From a checkpoint of a small transformer trained on Wikipedia.
Size: 16 layers, width 256, 2 heads of 128, vocabulary 512, 13.1M parameters.
Architecture: RMSNorm before each block, rotary positions, no biases in attention or MLP, untied embeddings.
Each number is 128 + 24 x the weight over its row's rms, rounded and kept within 0 to 255. Layers, rows and columns count from 0. Numbers have three digits each. The size before them is the row's rms in percent of the matrix's.

# layer 8 MLP down (transposed), 704x256, rms 0.129, rows 591-607, columns 0-127
096:099136158112123119162092139129172103117138104150084135103124111122129120109134131145137108126124158106093133119089086112131162144098101105130124157127143125137094137117083122116107099154121130115114124127113113129130120137117105114088141123107162129145143116150066173129124177152158096148140117120167124114076139079099140122156139114111118157187129101156108097134139148150119204114149
107:148099119159130125078115116099102083116129135139090114130126103111155147163157146155153161180137159117136182138128147100122109146119171129162156092185104085152145120076089131158142085104129147124093108099132112126093101103162133144135124142116133138158141173131143135172125068121108141126133108141123135146121119108138150162138165149161136132137101148108133104127155112112137128144119
102:102129082133053106096106119155171117136103149163114119129137131138095083180116144109144144155101155117107132123151129112114157134150145103122134115122118155104154114101122093100092123130210133132142106098152080149097126094131146117115125184112135129112113128145115122102123126137125128126114145106122150157117097077091104107098146159148146102133085082163138134093100106123152160141159
095:138121096155099124111115171109121113153132124146168134139151098130093101102123150082121122173153091131106145132180077161146118151157162145091122143108075071148116138139100133139127106131128126136108093116162167168125122160097097162086132178137135140133126109103137108139110132117150127105167122104123158137122165125155086075086158129106155156127139100139123113159147128098120111112178
098:114163166098090131128090104133131145154124132173140124105161115167114159115145131117113122155125139137145154157149129123164141055119123097099108113145119094140133157144152096106128126099144116118127141116138135106112112149163137127106124152107101109154131115131106170101143155169136122057159103114126121147138145076096132128179128092097152196121157148118115156130123075155122105138165
089:137129127091113111113129137155106109092128151173125130137149107147095096080148136104148139123105082132131124151114101094112106147106124130146103091162143092103124126132174192135150114142095157180128114127118133106099119133169157119176100112100069086122161152135098135180165107122130139140137160120104108100124129156097134147156110124108140173085147103160118102124139137081137103172154
099:147119119097150102105127111146119120173111154123099081141178158101177084110125121110140169144117147124119148155119115135122165076112117123130141158168099126078175129117080158135123107128125102102118154149149114077132106091124143081117111091101079090085115132108131111119128136092120149127078103116127130100146144116113112159120129067137114150099115135167152118132111121150158130112112
100:112116113150132152154133062140142124077122087127095135106129128149139135132165125124154115145127107132147110105090101126098139107159135124120159141165154142155125164111121138082122136091075150088140141131118116144122143074138142137143126069135114136114126097185111134093143153102122127152133119107159137138139116103128118128107137115131177130125120155182133108132143076126121128104074
107:154132155161091111111154109133121162135151113142113126136116114134127139167140090129139140140156112166143107146087128130135127121127154112178151123145157135114110169118118125097150122128135103117171147150169118126137124113169185131109171136121108167142145148050160124140106152129107144127130149162045105116150137137147136122109137117112117073130117093112117159116138121159117098137114
100:113120133132118133136166116145103113134175130115100129121113077141130132155119159151123136093107153165146123136094106125116098115132089125178099118151108135108151132143172132131122097142130136142175097124108148123154147138097141138194125136110142108130147077178121112165131164165082139123162110167158135139132133134135068145118140157130143124131123147142134110124100139150123120145128
094:125118150111139091146153117118111119105159120131107094164096139111106162128118112151117113140117157176115165104132137083090157130139084128164158081121133158142116113113103136128131108112153206160118215132115153117099140146114110123166101123145157118129140141131080103117132147107085148136119137124131144127121124084133162092104131105107086128138117170161142132070134152143155112110091
102:117103110141083101109096136181156113080118122140117134149123154129096143150131080118095133132144108108168135145139129152178119159128151141139148108174120122093146134139141086131105145115128123079126091148112096115129115071131134114058142161138159134136083135129123093116134145139136149100136149165137143136133146157155087086140127129117136134107106130122151081094148126102120133166103
089:142104125157126151150123124170121141129135116161103157136130159115132166128168154077118201119111124147061115159128134091135147154113110079101132114089126109132082122135131096160124095108103154111131092123131131097108116113114135125184130116164133091089144143126130096148121096136113113117100133140156088179105107154160135116086092156162138125103128132122125183129161136108143132139123
107:144123111129127115117084120146138148107125113125152179139095120148119131135147134139164125133116150139121123153101106141108153124109133110126103142111123177112099080096124141135127117139174152140124180126135116157144097146108108130163068129093143155115146117147134141101112147065124123140124116118118167165129091126136162176186163094188129107119144156098129107141143157157103122133140
099:126125130100092157085090136106113123113141137138133142125108102134129127120097150131108120125121118144106097129116122108146164136117145161105114133153060132099140160140077167139133122134141158098132125116095126171113160139113131117162122120156115106103150125140114099099187150123130142154123152110131114115115105148140136127153122131150130106106079140119129158107124113094088162115122
096:130132146125140099136144165117115112080134140176149173148165182142138137127143129153147132140113129150114126117149167118112102099109121112120116124081111165138145111086111107126136161133138118106121102148145121159098158158156121101099115104145165127107164116157145105126139113115120092134114164139186136169124093142080090143125176108121083162152131106198102132114140117147149128152089
097:116123137115137121113108171078125141082126146110072131138156082103083137096169129104133105130120145114103102159117157156122140125126153152133142086103118137124099194113103139149116143100137130133090082171139113131124133134094146137129142139105148121112135081136113131168116100125154165144128149129104113194123171151110175128136147141123136124120130117098122129119155158138157115144152
# layer 8 MLP gate, 704x256, rms 0.147, rows 592-608, columns 0-127
099:130156095145117163140147092089099135150119112150124077107091144140147154155153102125185113114144134129122129132159128129150129136142166124138155112096125085163143112154121103113098142148137093174131147175124119135155098191152116159159071126129193113188137124132142126163129123112110140130086131133109116120147130135121141139133080166152156151120077147148101119119106177126127122128147
100:086129102148125089150156074156137110127146100109134153151106112138138125112118101140131147101042125115080131111152118150161145131118134133091108114105137111131112129126112154058092118113137123097164154110123076112111123127184134142135152119120213115125121124159137097112138114123116082158126124110105134127117081146117078128098146146159115140130118102184175147135133133100140136141126
101:119113069120136097135117141097126119143139143134165128092074122140115146130152133113139119087098148117114135163148174093086155117120149141133097159137168148134079129137148165138111112164120146173099171121127123151147140115173161150171130134112104146158094180142139128104134113150095138136137116119128118146125117157131161106165092162125109151138091122142165106084093109118080148163136
102:142145115154140130134136124161133098155124083156129115072098132110116125164094135156155131115159144110122158101176096131138124083107155112117111086146103147112113166125162130103105143120136132142155107147174167136130170120113194112088145107117114138179125147132183177160175117113125101096153123094113108120129103132141116136138131143120150150136103121165148146080138127165115083079105
089:135103145101116078139126126141095113136106134157138182159136126140090120090141098119101112137157090120106109125142124143129118132149068130112115138099160141103143158141108159153178128118144092147135114074144147145158111121139187112086118122130087089130128113137114098165127113145152128108138164135107097112094135159129123109084071124103137125099175128155085134128109127160102135153110
104:115115106120139110190109117156126104172140146123097101133152120118132100108154118162162160167195111160118125105112106155123127115088160129118150120133128112148144137118142108133162107121126124143060124179169140132134090146112114127101131125108115082154087160144147132137136163103173125141110105110149130095113209125109136134108109130110091096090128099130125095138133106132117137107116
102:112160127163126138144063103140141109121129132165074151149160138122131085114143132118159105126157142114134131106121101112141112118067127107120134125129135158114116095111149090145123108138102161079153153147128106091153118139153149162115149178140134107127132108083156147119117148125104121090166138129115175147169148104148111160139100107085122106094108145120172131101134129133156105130128
103:151140139124108137110173153134139096155148103115111101105133115098128107132134143089126106109131141080104120160146112128118089143166149136136101113144149133151127141098127117112121130099141114173146141109138171135102120126143133139139124117136149131129134094108117167173140126094184138159109119136101155131154116145126134163093155134141119113121126132119131133084101105111149117126123
093:118113102109126127159123136154117141092115109127124133144162106133147092121147145115125100168165160131147133131141114156140072111133133109131177109101171146127141127151160098112130151102100137156146143123132139138186124155160077122113099108155128126156155161125141122123108107106154170179149106103159132122134130148088158145108062137148160106124121176172101101145128134129186126107139
097:119092175120112143142132120095148157129063113102129121125125140112149110104152135127152175100091096150101131145077129125142146135146102119097097155179108088175163122137137123163111125138161105149104118137101123159108069130110137173131135088119102137131136141178131105136138139132127149109122105132128126152161154121161115167146102144151125150110104110152107150131076183135143128094127
099:145140165134105144105124142147156172131145103130114078138125109125116106126158137152109113169128139119104162129137129117115153136149132151133159121149116125129126119075180128160131136126084144152086120144113110138118109108127109118157114133159125129126145163148097111123096118122133125132133134083102168112143123126129136137145170176118126127128101155123122099066149120114115169115163
093:133121130094137146128103124127120108131094180098132112171098150125090146132142150164126117086082121100152147129158088086187142137105187131111112122098087110121163125139120133128089120144076138140118167133109129131129153107126101126095150128062152105121108152150084138130157109142133126137130115112147135141152171162151132168112156154109149143125136122103137110112159111133099104190118
105:168110127178114143115109114110141135142148115111137100142111109109096096113149149115140138111118123107148149122145107115154135122144130139123125110077111105137096143115121154135113135133099135138117082166164112104101112076118122138085088169110113130122111130088155146155122113156106134133124136062097108106122116155145135156124096120096095123090144137140111118109160112099130110139085
101:140136123132137156098113109151098159132125158160126102074101128136105125164091116115134140129129147149128114129073134136098157099117111130102165103153080134150177149124125088172156207152129119108132138098104122176143150132134139134113150123159140139136158139144137107138183120107104120119093156129152139133172166104150135115087092084111121123099140117126150149129186107095097139141146
098:153060122129112153092135096132101150122188143134100154129116134155126154135156119111152129126125116087143183120111091152107144147199126089127134146109137130129146105095154145135104098147126140154122151155142097160128155136158139124121151097103117128130134108131135118117141187131128132129111107120110153133137122090125105143141100136102138157128128117122091129135124139108131102106113
097:107192117153100132154109174128166105066073101137167120104132102089144150100164142126123144125088145094136145157160155077113112109119136128120113109129147140136139095143146111095166129110108142113161106091107134131120117158121140131138161095158129149107121115105117133216137091139169123145121118105131120141155100132121128154155123110166148124132143133126099078114116137150139150144129
095:115137150135135089084146089114098131111125151141069164136134110098117123161177131146116160145083128116135134146126089180137099141182124135127109140175121126110112108120134143117161128125138118165107098125100134113105186080136110082088108124147118120119126130124140121157100136165112117102181126127156150145099135132130123189126100154166132090127130134073123108124116133135144109133117
# layer 8 MLP up, 704x256, rms 0.153, rows 592-608, columns 0-127
108:124145110117120134100104145158129108154107138086140146135081133109146132122143105151098076163116112122101150142078146153155148104123162136147119127078151172117145156099117143144137114103134111094152167135147100150127124142147145083176113137176149151143122126127175119106112161148125119072093113120150095155124119136113105107096104122148129159084132152101122122140128141141130109117142
099:118154113098172145137139134099078153163132157139149105133111126132104103135123085168117093139164114076119140166120119145100152093140117093169086151129129136129154150134090130081150113140137132091111096123098096135106119134150102133086115137136121121109195132130118142172102084129116106119130121096111097176137139133142147112108108147128130150143069130137098141119102123128115104092142
099:161137165102091147131122115161128105084086116104134104149135110123100134154132162184169139123106157138107123146114142099080133136170131090075127127150166131105133121133121147098117138141142126110115135129121155152107143108129138124104124098133119108161120154098115102144120128079154140153124087158098166159139097094087168156147126125152153109121162107110186140101134146170111120111136
098:152112098154166179153137123149123129081125134105116104133156143101147104146135113117118183154134104159145113101132139114168151123139141170158103110085105122116091124154125159186130128174065103113144110081099124140131146116117079150114124130134158143144148112152161092126164083129164129160129130140117170148150108104197122125121115104115139111141111111143127116125136048116152134168121
085:148144152121105143129134117141092104127119120081133125133107158093147100123128165121118082156127157112143091146144137178154140114133144162139127162154132136122124141080135135123105188090126124122112102098140164120131103154101132154116115162114113123145145104125135155165065125109166146131116136110149144165093117122144134105107153105126113152107133165099147158139158137124146151159109
094:092137137141131174146130118142174127117105125137139143139112040117153111109156094113133122103174119108140172060153149156114106118138121134149158106094149143128103095159189133120119151148119125135139101149159144151126108104153139127157108102132092136152143159109085122138119125129128183132102129139105113149122136131147111132122133161136153145120114133108099100114133129172129110122198
102:089128156118122118149125126109117114161125147158137102102155111146134125135137131104115099167166131084112145123113090117160133141115106133157140114137110065130133120101114119162147158149106077149107148152143151166169124101121123108106183149115133162129161109118140131080126169135115111168115096114131099149148123102144110153088126128129159115141123130154103112155116122142063142148094
103:127147109116115079128165110165141099113091138141128133132151112154180118107118107137171085129165137161131107158149132125093088156119074132107091140107115098157130176089121134136101170173155128179128125120166089103133146114125090159087122145105174075101130163180154124132092143125123113158092145133111138159161093139132140107102120091160158132121141135123121104118147112141166126113154
095:106188095113130118103092152136119143092182149173128118138118121126061114147111110121151174151095157100122110163153135100111148093169152127151112147114161151098154149139143130157128166181137122125131147123130127069091108143096109139084136147158106098100103131116132100102122174116141137140141089124091112149149131151111145146174102098142123130109105138126099170130159127071121087116102
097:086123126130147121119119111120129119103145092103093070137146166129124123094141105111157097119140084138136100153161119155107087135117133092139129117167135130114136142128142144133162093106135121163132109125138132123060141138139189101126123152113130122115150104123158139130130159152166157129150124132174148097110121119156152127080103134115114135104169128079087107155132123144108182152155
102:124131120126118144149123142097124139116125115144130120141124147104149149159160138179147143121158103173143131120124127083111139109172134172146108118133093081149109132105128150127168118117128133110166091125126079142112145096119122125110120093118100112127157095127115135144170114136106133159115155073108128158165150119097154169167139162113125140128144137125146141093125130151144089154102
088:123171136131171091106110101091136084117144179108102163122110157121151137127112106169120099150155121167132070106133147179125065111151145184167117107162136166094109105124124154110141139149148130128082132118109147122155118109145118112153123136100133154190149124132118147160152105153127108155159119147127114098137161119111117185148161089166070136158115134110104094156125093116118090136107
096:147102157082128143183158126122116118145127107132112082125135141163150111083118139138109111118147115115134085137181155137144159146135130145125112138097203121143154146134089108131125064083140127135125107107123141095092122150117182150143134141140114111121139109139136106099150128124122156115081139111101134153138158162116094082105087172128146162144131150164145126141155131126140135159122
102:107136121143121124134148121140153119158117063102124071115141127120125110119118110140148124136122135137090172124150120125151155062106137112167108144124110117183136115144120103166164130110114144148145136140118167088163088098108099133141129113168161131156117109146104109103087155121150078142124130153155114123090146195107127144103114164098149136096100156155116129125124166103119140149126
098:117145132128166118106137136116120085160111163114123050114116157116087100183140115115112099117104147104128087109193092104117081126147122106137136141110184144113122142165157109144135142125140095138138137096128110117112105139115130113168140141097108142127103112143123164126125126140128113134124103120104134168158135137122147117132127136099157154148131147160150086134138130140176148157115
095:102120152144134098160136084119123112141101136118164103163153150135134126166130113181145171121101123101102106074114086107124108135087125101133162147161114130136158110118131184131141149133119109118197151139131107146145124111141125075120128166132130125124106157115175074126113128128119142142096116108087105108122126127107114143162109107116118128130063156164125130131132120128110132076139
096:161157126107133114133112133132140169135100156156103130126128167117143171138099094140100126159147137121158158156119160143142128084124109123104175101136139140130132143106123166127097151121111095152138123125128068117156121120122124098122078108164118118137120110088079145152172121126155137113118170103120097114107161132136123175146143089090099104112155116113077132148063144145113134120166